Part of a small language model's weights.
Size: 16 layers, 7 heads of 64, MLP 1920 GeGLU, vocabulary 8192, 74.3M parameters.
Training: a variant of SOAP for these matrices, 903M tokens, 3444 steps.
Each number is 128 + 32 x the weight over its row's rms, rounded and kept within 0 to 255. Layers, rows and columns count from 0. The size above them is the row's rms in percent of the matrix's.

# layer 2 attention output (transposed), 448x576, rms 0.0617, rows 117-127, columns 336-383
size [107 103 100 102 106 105 109 103 102 107 104]
[[ 96 110 133 130  93 170 128 106 129 190 152 138 156 128 144 120 124  96 122 175 123 187 134 119 106 132 131 129 119 169 132 208 145 129 104 139 130 108 169  90 100 145 142 178 151 167 126  69]
 [175 168 113 112 132 117 172 123 114  60 137 134 162 169 152  66 122 127  96  89 110 189 141 126 143  49 189 172 168 108 124 117 133  53 123 124  96  90 128  85 171 118  70 125 150  92 133 131]
 [160  72 161 192 122 144  46 146 150  95 155 157 184 120 111 123 173 192  88 106  59 148 169 172 161 138  95 159 134 153 131 127 138 133  52 105 189  90  82 180 116 167 141 167 128  55  78 114]
 [159 102 159 138  96 142 140 107 103  82  90 162 255 130  90 130 141 162 123 110 137  84 137  98 136  99 107 129  51  83 140 107 152 152 132 129 110  97 109 152 192 119  78 108 118 139 183 143]
 [171  96 108 112  92 158 122 144 121 125 156 165 165 134  83 143 135  38 106 169 114 204 164  93 165 109  43 123 157 155 116 123  51  93 196 111 130 148  87 106 133 143 100  44 128 135 182 154]
 [160 120 105 160  90 127 153 129 167 124 217 129 125  93  54 155 145 135 104  96 156 111 108 180 102  93  99 143  90 100 150 170 163  91 115 140 167 103 126  99 172 109 138 153 151 140 151 136]
 [122 135 181 113 108 119 121 121  87 120 125 132  90 149 118 120 211 111 182 178 119  78 123 125 134 150 125  75 153 107 130 102 167 150 109 152 134 177 111 155 142 172 112 191 148  98 187 137]
 [116 192  95 122 140 122 112 114 142 173 132 180 118 157 121  82 125 145  97  66  84 153 164 166 135 119 101 107 151 129 132 108 153 132 201 125  56 128 152 149 194 102 100 139 144  40 111 119]
 [177 133 148  99 161 123 162 137 152  55 128 137 172  60 115 122 120  94 166 134  85 157 157 118 134  91 158 190  56 103  82 102 103 126 135 114  86 107 114  80 159 132 101  97  85 172 153  89]
 [158  71 144 128  96 162 168 158 127 113 158 134 141  69 109 170 134 154 104 111  89 138 140  96 166 144  94  93 101 149 181 104 126 105 156 128 147 143 134 147 175 164 107 126 150 111 168 137]
 [112 113 107 109  77 134 104 150 112 130 202 107 109 139  95  86 160 127 163 124 115 139 211 183 117 131 136 134 109 150 173 171 182  90  99 142 161 150  58  68 165 108 158 182 115 136 131 145]]
# layer 2 attention value, 448x576, rms 0.0563, rows 118-127, columns 336-383
size [106  99 106 109 105 116 106 103 107 103]
[[ 72  75 121  83 131 123 107 146  93 105  98  73 141 111 159 136 115 169  88 108 137 131 146  69 136 178 156 150 148 167 102 140 130  84 161  94 154  71 182 133 137 149 114  83  94 138 135 138]
 [188 138 192 162  86 153  84  77  45 187 123  66 116  50 131  82 138 121  99  95 100 119 147 115 133 138 159 156 143 136 114  81 119 146  93  85 134 165 122 123 127 111  97 104 133 130  67 149]
 [111 107  90 155 164 158 156  78  70  76  49  89 134 178 145 167 128 141 166  87 128 188 110  77 141  91  60 109 131 141  96 130 124 170 129 116 129 106 128 102 199 149 145 111 133 106 140  49]
 [117 108 121 105 103 153 118 131 144 180 103 164 168 139 145 219 129 145 153 186  80 140 180  96 146  68 158 156 124 150  89  82  70 105 196  84 135 109 131 141  79 109 143 166 155 111 171 134]
 [110 145 153 111 108 122 148 106 136 197 141 119 154 195  99 125 107 150 130 118 169  72 145 123 160 114 152 134 129 111 191 133 146 132 170 135 217 141 126 178 124 146 137 113 121 106 101 142]
 [ 95 122 141 122  52 155  93 222 118 153  87 163 159 127  98 179 137 130 106 119 171 136 115 127 150 160 120 104 148 135 170 149 165 100 117  94 191 107 138 123 164 149 159 115  89  59 137  89]
 [118 139 134 142 120 218 144 122 177 153 106 164 140  65 116  67  67  86 184 150  92 123 127 131 118 143  99 155  69 115  81 102 114 193 158 146   4 104 116 111 170  40 118 126 125  79 108 100]
 [112 130 100  85 116 175 170  22 196  98 119  93 114 142  80 180 139 106 168 121 105 134  80  94  49  50 196 193 113 140  87  62  98 120 110 217  98 117 107 114 146 159 141  80  97 164 145  89]
 [187 127 118  94  40 102 150 126  96 162 153  78 122 130  92 124 156  89  33 114  84 123 143 155 160 163 166 186 126 143 122 100 109  95  98 152 120 139 152 110 108 150 129 158  90 136 103 100]
 [124 106 124 130 136 138 103 169  86 100 121  56 123 111 129 127 155 119  76 148 104 123 185 145 136  93 120  92  96  65 165 181 164 186 107 146 153 173  99 126 138  89  92 194  95 147  79 109]]
# layer 2 attention query, 448x576, rms 0.0638, rows 128-186, columns 336-383
size [ 77  71  76  77  75  75  78  74  92 102  98  99  98  95 104 102  70  80  76  77  77  82  82  85  84  90 106 100 102 113 102 101 102  96 118 101 105 103 101 123 105  97 101 103 109 108 110 103 102 103 100 104 101 105 105 104 106 105 102]
[[135  85 134 124 141 136 129  40  81  64  92 172 173 153  85 158 128  98 103 219 125 185 135 153 192 137 102  96 141 148 226 101 121  96 119  93 109 130 159 165 167 105 155 122  99  76 157 142]
 [141 158 108  65 109 108 148 189 116 143  87 149 103  94 128  63 135  90 127 150 125 144 130 108 144 112 103  74  93 100 143  98 126 100 176 155 131 142 120 100 126 134  94  55  93 168 107 127]
 [134 189  99 109 104 108 147 133  94 108 124 167 180 114 141 148 108 148 165 160 105 164 132 121  80 131 118 173 135 137  82 116 100 169 118 176 123 118 128  78 102 106 121  98 162  87 148 170]
 [136 141 191 128 127 211 127  68 141 152 139 130 208 150 141 144 186 186 149 149 165 155 102 179 120 153 127 155 125 129 118  96 122 188 148 157 115 188  71 137  41 153 165 130 108  86 123 188]
 [141 156 120 123 151 105 206  96 223 140 127 107 145 135 135 133 124 107 139  79 139 123  97 143 140  96 106 182  77 111 176  93 105 160 122 169 139 128  71  97  88 174 141 128 116 128 166 117]
 [217 142 133 130 139 165 159 123 143 126 149 107 213 100 123 137 136 157 172 112 117 171 129 131 173  88 127 121  90 112 102 128 139 159 138 117 108 151  70  78 174 158 119 113 116 117 152 115]
 [104 182 132 102 115 120 145 176 138 145 143 139 127 152 131  97  93 146 130 106 110 129 181  99 142 157 144 180  92 145 119 128 174 137 100  94 191 131  57 124 126  99 132 134 130 146 194 155]
 [118 146 160 122  87 146 131 120 112 113 126 158 147 145 144 122 188 126  89 101 155  46 132 115 105 164 132 143 118 102 105 152 136 156  98 209 115 162 171 128 193 103 103  87 163  95 130 110]
 [146 114 119 116 144 177 179 145 140 110 147 151 171 120 133 183 161  98  87 108 167 108 129 117 155 129 164 102 150 107 104 126 108  89 137 120 156  74 177  73 143 121 124 144 134 104 122 100]
 [139 106 150 154 129 125 163  97 137 162 108 131 132 129 124 158 105  74 157 126 158 159  68 143  71  78  82  82 136  93 161 137 154 160 125 144  64 120 103 130 108 146 145 127  89  83 115 180]
 [106 100 209 125 126  58 109 120 106 140 124 149  91 119 135 102 147 183 162 136  93 113  93 224 197 198 121  56 133  84 114  88 130 101 120  31 131 108 122  66  98 128 113 134 112 132 128  85]
 [172 149 150  89 153  80 148 127 123 145 138 171 145 121 124 138  93 129  67 121  97 139 116 142 171 187 112 145 133 180 125 120 181 145 130 139 145 134  89  80 114  40 167 165 138  88 129 109]
 [ 94 107 157 102 169 141  86  98 130 101  93 162 136 177 136 113 199 162  97 122  75 183 116 106 129 126 133 163 144 121  70 132 135 210 111 173  50 151 111 153 110 141 141 116 126 101 109 108]
 [115  91 117  93 135 120 142 112 188 104 123  83 111  91  83 151 135  79 120 146 114 112  94 110 106 147 118 147 132 115  87  72 192  90 124 149 172 106 138 179 153 161 132  73  87  91 141  97]
 [154 118 107 181 146 150 165  98 170 164 138 110 125 170 119 121 143 143 157 151  83 118 178 165  72 120 136 141 114 148 109 103 148 119 111 179 137 154 142 101 114 128  73 105 150  54 171  99]
 [174 182 108  99 156 154 112 131 143 125 101 108 147 143 128 158 121 130 120 175 228 143 136 117 163 166 127  40 131 162 117 167 158 174  76 122 113 145  68 103 136  78 138  98 123 145 140 102]
 [145  98 125 133 138 162 132 155 177 144 137  87  98 114 181 195 151 152  59 152 156  93 155 197 184 129 152 142 132 122 104 125 129 144 105 115 104 163 116 171 136 140 176 116  99 145 108 110]
 [140 118 101 123 134 118 111 183 152 108 116 149 124 146 124 151 154 160 135 181 130 154 112 153 142 155  85 113 114  93 201 120  85 128 108 139  81 176 177 226  92  91 137 137  89  99 139 159]
 [169  64  69 131 129 107 113 174 112  90 143 132 110 148  96 147 136 113 141 162  88 130 153 160 151 135  96 171 103 117 153 103 160  90 105 127 175  70 119 175 102  94  91 141 141 157 161  95]
 [106 155 133 176  90 153 127  99 117  59 142 145 125 148 127 125 144  89  69 123 117 152  78  95 103 175 136 195  86  85  98  97 147  93  88  76 208 107 117  86 138  55 108 120 190 118 148 207]
 [144 163 101  85 153  73 136  98 123 115 118 154 134 132 126 159  73 157  84  78 137  99 150 105 165 104 129 128  70 131  27 122  95 124 133  76 206 194 100 141 162 110  95 134 124 152 173 158]
 [127 175 135 137 175 147 185  91  71 112 116 143 201 109 138 108 116 161  86 132 103 144 130 100 109 116 123 172  44 131  45  81 105 124 117  97 167 175 186 135 109  84 189  93 149 104  78 187]
 [136 188 104  99 114  98 141 118 145 106 122 127 139 133 123 147 101 102 186  97  84  77 146 133 191  78 152 117 133 136 113 163 129 131 121 101 180 121 143  64 109  54 118 128 136 123 145  67]
 [154 105 127  90 143 145 166 106 101 139 206 135  61 169 151 150 125 135 167 137 142 147 106 155 105  75 147 141  67 140 203  91 112 115 116 154  92 198 120 164 122 185  89 114 136  98  94  95]
 [ 82 148  89 114 123  54 129 134 100 118  88 128 142 174 118 150  77 157  78  56 112  90 114  44 108 167 149 161 141 147 126 107 129 116  75  24 134 116 171 111 177 184 171 121 145 138 142 136]
 [117 144 100 170  98 130  29  96  68  89 140 105 144 116 129 138 134 127 146  98  92 146 177 136 159 140  90 152 182 117  82 117 104 114 105 119 100  88 156  85 117  78 139 125 145 122 102 145]
 [114  79 141 119 159 146  49 145 101  86 187 111  66 104 161 108  79 136 140 105 173  61 182 179 127 172 135  81  70 134 116 110 126 143  89 115 111  61 177 100 138 133 149 172 166 136  72 138]
 [161 140 128 119 133 127 117 122 151 137 127 152 186 123 152 155 105 117  99 141 144 132 136 119 114 142 157 123  66  76  91 178 102 163 162 214 160 105 102  92 125 152 130 102 175  85 164 150]
 [177 108 146 145 126 110 145 109 110 123 137 132 117 115 122 144 125 115 103 153 122  91 166 111 113 136 191 156 117 127 145 137 145 104 107 113 177 116 163  73 159 110 129  41 132  87 183 181]
 [193 124 132 145 120 109  74 116 123 101 110 181  85 125 139  83 167 115 109 177 121 152 100  91  99 133 135 117  53  95 112 169 163 138 125 121 130  47 133  95 141 101 167  99 157 122 164 137]
 [ 79  95  98  57 173 116 104 110 129 113  93 109 159 101 143 107 171 100 102 125 171 116 100  82 153  97 135 169 154 155 115 129  74 148 171 113 116 121  98  93 142 150  96 133 139 159  98 105]
 [160 120 148 120  78 135 117 192 135 189 152  83  72 142 139  61 145 145 139  94 186 108 120 140 146 177 152 217 175 122 128  82 153 102 119  98 108 116 124 154  87 100 155 103 149 150 145 197]
 [133 129 138  97 169 145 131 124 169 113 140 142 113 144 152 148 149 144 155 114  75 141 139 140 138  73 104 134 131 146 169 150 154 143 103 133 107 123 112 177 109 108  55 163 132 143 108 129]
 [123 110 137 170 127 128 146 150 165 128 129 132 121  81 140  62  75  88  53 125 149 162 166 157 160  82  76 137 144  67 168  87  65  94 132 108 162  85  97 135 113 125 139 114  75 147 197 118]
 [110 122 112  83 124 177  90 134 185 130  83 120 135  70 119 162 140 106 117 125 132 151 150 106 197 105 121  98  89 106 119 129 132 150 164 113 131 115 142 158 136 105 148 105 156 113 134 106]
 [148 139 110 190 144 137 190 193 118 143 134 118 161 112 145 140 124 120 101 174 134 110 166 132 184 119  87  89 190 107 130  97 140  75 169 148 159 141  83 189 119  93 113 161 140 100 115 136]
 [120  86 158 129 107 175 180 116 148 172 146 121  84 125 179 131 140 140 108 119 125 102 174  49 149 167  68 140  92 188 109 158 182 135 140 138 100 119 170  74 152 157 120 117  94 156 151 159]
 [ 62 147 115 159  99 110 125 110 175  99 164 140  80 140 139  51 144 151 147 171 107  98 142 138 111 112 119 133  87 162 104 144 163 105  65 172 133 130 146 100 166  57 113 174  99 108  95  89]
 [124  73 113  99  83 121  89  97 115 113 145 153 111 148 167 142 100 129 152 130 126 115 201 119 107 126 130 133 121 162 168  68 100 135  97  82 154  87 181 106 100 114 111  77 143 152 119 161]
 [181 111 165  98 122 102  85 129 130  49 152 197  91  86 101  65 113 124 123 162  70 130 143 128 147 140 179 169  87 110  90 154 151 147  99  65 165 142 147  73 119  80  97 134  95 183 125 139]
 [103 140  86 163 146 229 125 167  68 177  93 137 125 212 139 116 117 153  88 160 144 102 138 125  85 172 112 135 187 152 173 113  98  96 113 130  74 136 136 148 138 145 128  81 113 134  54 144]
 [ 64 105 104 109 153 187 116  69 126  97 135 111  92 122  58  92  99 146  93  85 127  88 111 113 160 114 119  21 139 144 177 106 139 109 120 131 141 154 149 180 112 125 159 184 110 128  75  76]
 [114 159 138 125 103 129 130 163  70 123  62 184 160 183 144 120 138 110 170  74 129  90 119 125 190 135 134 173  96 147 190 186 101  68 137 137 172 223 140 112 166  96 169  76 132 115 158 108]
 [ 71 178 141 133 118 140 122 141 145 122 129 120  53 141 148 123 118 216 101 133 127  87 127 148 100 139 145 101 111 195 159 162 157 130 110 160  61 116 129 126 139 106 144  84  73 119  52 148]
 [154 214  80  82 136 107  98 192 130 158 104 159 126 120 123 142 128 190 167  57 161  78 126 132 183 129 122 127 129 138 132 134 109 158 127  63 115 116 122 150 123 145 164 104  88 149 123 189]
 [187  85 133  13 104 168  89 152 183 139 127 161 105  40 146 136 135 143 122 122  99 124 196 155 155 166 229 151 111 160 145 154 114 238  97 190 172 139 175 131 102 116  94  79 129 184  72  87]
 [116  46 105 146 173  77 100 162 103  77 159 105 111 129 117 110 155  97  86 134 119 116 160 137 122 134  64 138  77  98 147 160 150 131 145  76 168  75 143 107 129 144  84 172 132 148 114  78]
 [127 172 146 121 156 154  77  49 121 164 154 192 104  60 143 106 114 178 125  97 151 169 126 182 192 153  81 101 141 103 126 124 128 131  43 125 109 120 130 118 103 120 108 163 158 117 115 132]
 [ 40 163 149 113 147 227 102 199 196 179 133 111 123  85 164 149 132  67 166 137 174 136 159 156 167 108 137 136 185 129 108 184  72  97 120 128  96 101 216  93  95 104 134 174 128 159 100 116]
 [142 163 176 154 107 125  85 125 118 115 100 118 101  50 131 100 128 137  60 156  83 136 128 145  99 143 121 158 107 126  86  76 140 180 116 160  99 120 107  69  78  80 127  87 139 141 149 106]
 [137 171 125 102 195 151  84  97 132 123 143  64 147 110 131 133  75  60 166 130 148 114  85 190 122 143 201 108 126 133 150 132 150 112 157  96 137 101 166 137  70  76 121 129  98 133  84 150]
 [124 143 158 147 179 162 111 173 118 137 138 135  90  68 132 115 123 146 112 134 134 136  94 123  98 172 118  99 127 110 164 104 114 107 162 194 190  62 151  52 175 159  97 143 118 161 103 137]
 [174 139 105  84 192 180 151 121 148 105 147 164 125 109 119 143 122 121 107 115 154 158 128 153 132  94 145 151 134 126 161 105 129 155 105 207  57 103  98 157  50 133  91 130 124 186  76 141]
 [145  98  99 172 157  55 171 124  92  80 147 118  97 105  93  97 114 122  85 119 140  61 156 187 175 174 137 123  44 123 127 160 101 141 109 128 151 124 171  99 135  97  78  79 114  93 115  71]
 [165 157  91 108  96 181  87 144 177 157  58  52 162  66 178 147 128 112  98 155 115 162  80 159 210  76 139 108 108 137 134 163 146 128 141 140 153 138 196 162 138 155 140 116  83 126 110 106]
 [ 77 166 126 146 143 148  47 157 154 177 163  85 124 156 145 158  67 130 131 136 167 162 126 120 182 148 108  75 160 185 162 147 127 115  87 130 136  26 164 131 116 123  66 137  93 136 145 117]
 [125  98  85 106  89  85 137 111 147 114 119  79  81 131 138 111  91  92 160 107 122  62  92 154 107 112 123 164  97 111 141  99 184 110  55 134 103 172  70 100  95 100 140 152 138 128 129 122]
 [129 137 111 132 185 190  98 140 158 105  64 115 184 147 133  78 157 146 120 169 110 143 107 123 182  98 101 127  90 117 115  82 123 136 127 113 113 126 184 132  99 101 166 117 106  81 141 107]
 [101 148 125 147 147 163 104 158 123  79 167 151 170 117 161 165 161 121 133 103  98  61 123 206 127 137 120 152 165 168  98 154  68 116 131 148 141  40 150 186 135 165 144 165 158 144 136 112]]
# layer 2 attention key, 448x576, rms 0.0655, rows 128-185, columns 336-383
size [ 76  79  79  73  83  71  81  80  96  99  89 104 100  96 105 103  71  72  71  72  70  83  72  84  86 102 106  88  99 106 101 107 104  94 113 106 106 103 100 124 106  96 100 106 106  99 107 103  99 104  99  97 103 107 108 102 108 105]
[[106 140 135 165 164 137  88 168 160 132 127 116 116 133 132 116 103  69 110 100 179 125 132 112 123 116 119 128 172 153 126 128 129 108 151 150 156 118 133 167 133 133 168 119 140 177  95 121]
 [124 115  96 108 156 143 130  96 151 127 136 139 136 131  72 172 136 106  90 130 162 165 112 108 137 138 136  95 112 185 111  86 135 149 110 141 131 136 173 149 183 161 176 116 137 135 110 113]
 [150  83 109  92 122 176  87 163 161 153 165 159 185 134 180 137 138 109 140  91 129 138 114 145 150 132 223 153 116 129  97 167  83 121 125 145 142  96 122 135 135 135 197 116 150 102 140 126]
 [ 84 139 130 144 103 111 149 155 156 137 151 125 172 128 194  94 114 131 184  73  92 113 146 149 118 124 148  99 128 103 141 139  64 101 204 150 141  75 149 148 106 126 154 150 123 110 181 149]
 [127  77 127 129 148 179 151 165  78 122 124 148 216 172 127 175 110 163 143 122  87 151 112 169 105 107 158 125 104 147  98 129 132 131  98 129 172  55 141 101 139 148 146  77 128  33 102 141]
 [146 149 174 117 158 152 189 130 151 108 106 203 173 140 128 138 117 168 161 105 153  76 132 138 100 134  99 114 133 140 134 125 170 118 159  93 148  89 139 156 119 156 137 205 120  89 113 124]
 [181 103 135 149 155 109 167 159 119  71 131 127 148 128 145 107 153 159 113 109  98 162 104  67 118 109 187 121  78 119 157 149 101 104 154 129 163  90 129 123 115 138 142 123 129  46 130  88]
 [194 148  90 184 156 125 132 159 120 224 128  91 135 122 153 200 150  97 108 180  90  96 114 154 143  98 101  94 155  69 131 120 165  87 167 164  70 125 153 153 126 125 106 125 129 190 155 124]
 [118 124 144 124 104 141 124 116 167 106 130 192 164 113 178 135 137 163  98  48  68 172 101 130 146  96 176 167  51 195 115 138 131 130 134  95 159 105  55 118  80  84 120 106  76  68 130 181]
 [105 149 120 137 116 176  79 136 100 163 141 145  51 122  94 125  92 105 148 156 134  84 154 143  98 107 178 149 147 125 161 134 109 126 116 119 154 126 105 111 126 146  76  92  93 162 142 112]
 [120 188  62 120  82 126 131  81 115 162  92 138 131 109  92 144  96 112 148 162 125 175 117 135 154 169 140 144 136 157  94 110 131 165 141  85 152 144 129 176 148  54 142 107  96  72  63 164]
 [104 142 130 153 113 123 125 124 140 163 106 132 103 130 120 189 152 169 138 103 129 159 122 122  72 157 137 185 137 142 145 150 125 114 103 127  52  94 137  89  78 157 167 123 132 107  51 149]
 [154 124 159 142 131 147 143 181  61 135 158 196  96  97 168 128 163 163 148 128 113 108  97 113 172 157 156 101 128  71 157 185 170  73 102 119 117 101 112  75 162 150  64 133 132 151 128 161]
 [101 148 159 207  90 182 154 144  92 178 183 152 106 165 159 119 127 153 110 109 152  52  95 120 137 118  67 148  96 170 129  95 153 106 133 106 141 127 110 135  94 109 117 117  95  60 128 156]
 [172  98 117 158 177 171  57 138 162  95 130 172 175 125 115 162  77 161 128 144 154 161 147 105 173  76 128 135 136  78 114 151 101 131 144 160  99 136 149  92  37 102 191 123 127 132 126  93]
 [ 98 124 122 110 130 119 123  88 146 120 142 174 120 137 111  86 125 156 159 120 188 127 121 102 106 177 163 161 146 126 120  65 177 138 106 135 101 151 101  69 119 121 138 145  71 168 135 128]
 [101 175  94 117 103 158 133  52  64  80 141  69 103 116 138 129  73 120  94 171 115 132 129 135 135 101  71  86  80  97 196  99 145 151 154  71 125 144 159 125 118  87  93 141 116 151 132 173]
 [147 160 132 124 115 101 100 150 138  75  60 179 166 124 184 126  84 115 121 130 168 116 114 120 177 122 107 126 124 154 138 141 149 142 130 141 174 140  95 173 141 125 119 147 160 149 137 164]
 [ 49 120 103 163 111 158 119 183 137 153  53 145 134 138 108 136 101  82 125 159 144 134 133 111 167 202 108 123 167 173 106 198 139 141 115 137 153 142 139 131 161 117 136 126 137 236 168  98]
 [132 131 110 113 152 157 141 152 112 138 152 171 144 126 179 114 156 234  87  26  94 152 106 156 155 177 255 157 126 149  94 154 132 122 159  80 112 132 101 108 117 141 192 112 142 116 151 136]
 [112 151 122 128  74 159 110  99 127 174 126 147 150 100 159  81 135 123 130 143  79 169 135 104 171  98 221 152 130 144 101 180 105 109 148 106 114 104 151  97 121 102 150 115 135  80  68 158]
 [191 144 138 123 140 140 183 136 135 140  87 177 201 162 173 122 148 176 155 105  72 127 128 160 122 132 163 173 117 129 130 146 119 111 172  96 114  94 128 112  89 123 118 167  95  46 119 149]
 [ 91 136 126  96 221 172 113 178 136 115  91 156 115 109  49 124 137  92 109 153 133 170 124 104  91 104 142  95 128 131  84 134  74 106 129 121 150  70 121 110 104 153 106 163 170 140  94 132]
 [110 118 158 111  99 162  94 162 124 110 105  84 116  73 123 120 137 169 168 168 139 103 159 138 141 154  48 135 123  73 136 161 162 170 143 111  78  98 157 109 108 124  68 133 155 207 151 141]
 [143 156  93 104 162 123 129 110 136 166  98  72  62 109 113 186 145  96 158 176 130 149  97 116 195 132 101 118 190 109  75 162 126 136  85 143  18 164 123 157 138 116 136 105 118 121  75  97]
 [ 71 140 216 119 134 121 137  76 129 130 117 155 166 135 185 102 116 132 107 123 126 123 138 101 113 168 180 102  57 136 100 142 148 107 158  74  93  79  90  96  96 178 108 114  87  98 125 147]
 [141 169 115 121 138 127 108 107 176 198  84  98 135 141  31 142 165 116 114 141 151 172 135 195 186 125 138  84 151 149 106 149  80 119 158 118 132 161 122 204 160 135  87 130 107 136 155 128]
 [151 163 128  97 156 155  85 110 159 122 113 171  75 103 180 144 136 139 154  77 150 127 105 100 174  72 133 112 196 108 160 149 114 139 119 114 119 117 126  66 181 130 110 149 129 169  96 141]
 [103 150 116 145 109 115 157 112  96 125 102  85 139 152 113 155 159 172  78 120 150 177 196 131 150 103 108 138 189 119 155 151 103 189 118 136  93  99 131 121 120 132 155 132 148 169 145  82]
 [125 114  66  89 222 168 144 126 134 192 202 174 100 115  66 109  93  91  83 153 111 103 145 135 158 108 157 141 172 109 192 146 111 147 114  76 169  78 115 160 180  69 150 118 143 113 153  65]
 [118 161  97 171 202 159 205 126 146 138 132 120 131 164 177  79 170 154  57 116 133 116  89 163 122  99 144 194 111 165  13 139 134  98 120 149 127 102 121 141 109  51  86 151 106  83 106 136]
 [133 133  91 120 143 118 133  88 124 142 121  96 136 137 112 127 141 205 102 187 174 144 183 109 156 187 109 124 101 128  72 105 126 107  89  70 134 113  93  97 156 139 226 157 143 187 117  76]
 [ 80  90 124 114 162  92 105 202 163 163 121 148 158 133 114 128  90 105 135 176 136 139  84 212 117 144 136 164 132 126 153 113  87 114 165 138 141 121  95 171 169 119 141 165  40 141 166 143]
 [107 111  99  84  74  99 153 117 132 143 156  96 133 127  65 158 126  77  88  78 132 164 123 255 114 127  97  78 145 133 106  86 104 160 128 130  89 141 130  96 137 148 133 114 140 104 178  91]
 [136  92 147 168  51 134 131 138 132 170  95 103  89 130 157 127 149 167 169  93  65  88 168  89 124 126 156 160 137 162 134 151 172 158 138 110 134 105 124 107 113 176  90 132 107 173  95 107]
 [139 152 156 157  80 105 105  96 111 100  86  86 154 143 207 149 177 193 136 102 162 101 143  87  69 163 129 117 171 150 186  95  94 154 171 115 128 119 134  95  94 135 104  99  57  84 172 144]
 [ 70 160 113 127  43  83 178 148 157 152  97 144 115 174 116  68 101  80  96 210  19  87 163 136  88 149 108 125 154 129 194 133 116 109 135 168 144 133 118 140 145 104 167 118  94 111 129 104]
 [ 89 148  85 129 140 154 125 178 143 100 103 116 122 121 111 124 165 136  57 158 142 109 163 194 121 125 158 145 131 179 108 114 107 149  92 128 201 148 138 136 158 163 124 146 121 143 148 108]
 [116 136 122 123 102  46 161 143 151 132 216  99  60  58 114 156 106  98  94  67 147 132 144 106 173 138 133 100 145 144 114 151 122 135 160 163 105 145 184 149 168 116 136 165 146 106 152  94]
 [154  84  45  53 230 124 180 137 142 174 125 123 134  90  85 165 113 125 101 134 102 152 153 115 221 114 176 126 138 105 100 109  68 141  86 118 143 154 126 140 153 110 157 166 173 151 100 117]
 [114 100 144 107  57  78 122 110 138 136 170 166 102  78  87 115 123 178 155  95 109  73 129  76 132 133 104  98  91 122 170 119 157  72 146  74 135 131 164 144 135  95 178 170 114 130 108  70]
 [110 163 172  93 162 128 130 128 121 138 119 114  83 158 177 117 182 123 174 138  98 119 182 145  65 121 131 127 125 139  72  88 125 130 107 151  93  88 137  98 117 139 102 153 140 169 115 176]
 [156 126 145 158 178 122 174 143 124  75 106 101 156 148 139 153 138 123 116 114  80 172 104 114  73 137 131 147 146 123 129  85 157  99  76 102 132 161 159 141 106  19 140 146 119 132  94 182]
 [ 99 100 107 139  49  91 126 151 140 140 153 137 127 155 112 166 161 140 163 139  59  68 162 142 123 186 125 127 179 147 151 134 123 168 110 144 135 155 162 159 121 117 110  98 119 152  60 122]
 [142 160  74 158  91 159 148  73 154 146  99 135 162 125 150 128 133 156  99 160 162  91  87 139  96 176 102 161 131 143 116 179 125 154 127 109 161 131 173 191 122 101 110  79  91 122 100 131]
 [141 139 123 105 141 152  97 209 132 101 159 140 100 153 161 116 128 134  95  77 125 111 163 127 178 110 143 178 177 109  95 133 103  74 148 121 102  78  98 150  97 100 151 144 148 149  95 124]
 [ 81 179 145 115 129 134 138 139 109 117 120 135 112 115 139  96 202 140 122 134 154 116 172 139 113 135 133 123 119 105 117 166 143 129 151  96 147  84 151 108 128 140 119 141 121  77 131  89]
 [114 177 100  99 135 165 167 165 114  99 145 127 124  35 126 122 127 107 118 136  73 121 156 163 117 180 166  96 139 140 123 165 126 198  77  87 132 133 137 112 124 125 121 102 136 139  96 189]
 [160 100 133 121 172 165 179  91 154 125 175 126 151 148  93 165 116 125 122  87  92 146 185  86  97 162  96  68 137 160  90 113 135 177 162 135 167 122 164 169  87 166 121 114  67 121 130  43]
 [129  81 125  95 137 120 115 143 144 121 166 254 121 144 124 134 122  86  99 130 145 106 106 149 162 181 161 201  90 126 101 128  96 113 115 130 121  96 111  96 114 203 127 159 143 119 139 106]
 [159 158 174  99 183 111  81 123  84 196 168 142 105  61 194 148  89 207 176  96 113  64 164  89 162 110  91 131 109 149 163  94 113 142 136 130  63 133 172 144 163 123 133  95 106 144  74 161]
 [181 176  79  79 137  94 148  97  64 108 157 112  98 121 123 165 134  79 101 173  60 135 188  98 121 107 116 104 120  77 141 114 116  63 136 144 142 184 119 133  88 103 164 148 191 118 142 117]
 [111 106 124 148 100 121  84 110 145 131 162 177 131  55 207 109 169 124 178 100  84  94 129 165 102 111 147 124  79 112  58 142 141 147 149 146 122  56 106 150  76 147 129 133 130 100  91 164]
 [162 144 143 130 194 169  98 108 153 152 114 132  94  94 145 170 103  97  76 136  80 171 172 129 195 120 118  76 163 161 140 109 110 171  71 108 173 109 121 136  91 146 132 113 150 121  99  75]
 [152 100 159  73 111 100 158 132 121 106 179 107 121 204 114 165 201  42 114  79 118 176 126 127 139 110  41 150  95 131  66 120 133 164 140  96 155  77 110 124  82 142 129 168 130 175 137 143]
 [ 93 108 176 119  45  96 147  79 132 162 132  54  95 127 135 131 159  72 140 113 119 128 122  68  95 123 127 109 134 169 120 103 105  60 143 119  81 142 118  84 118  92  96 164 153 184 105 163]
 [158  87 123 200  87 116 125 160 137 137 127 133  80 153  83  65 140 144 120 125 180 149 195 116 116 191 120 149 106 154 169  92 146 118 129  77 190  89 119 137 143 122 115 142 159 167  82 136]
 [ 80  93 110 100 111  88 103 203 198  77 164  81  95 195 167  91 137  70 105 129 193  97 148 152 185  63 137 168 114 173 138 108 129 127 121 114 213 116 133 147 125 176 112  99 127 171 150 129]]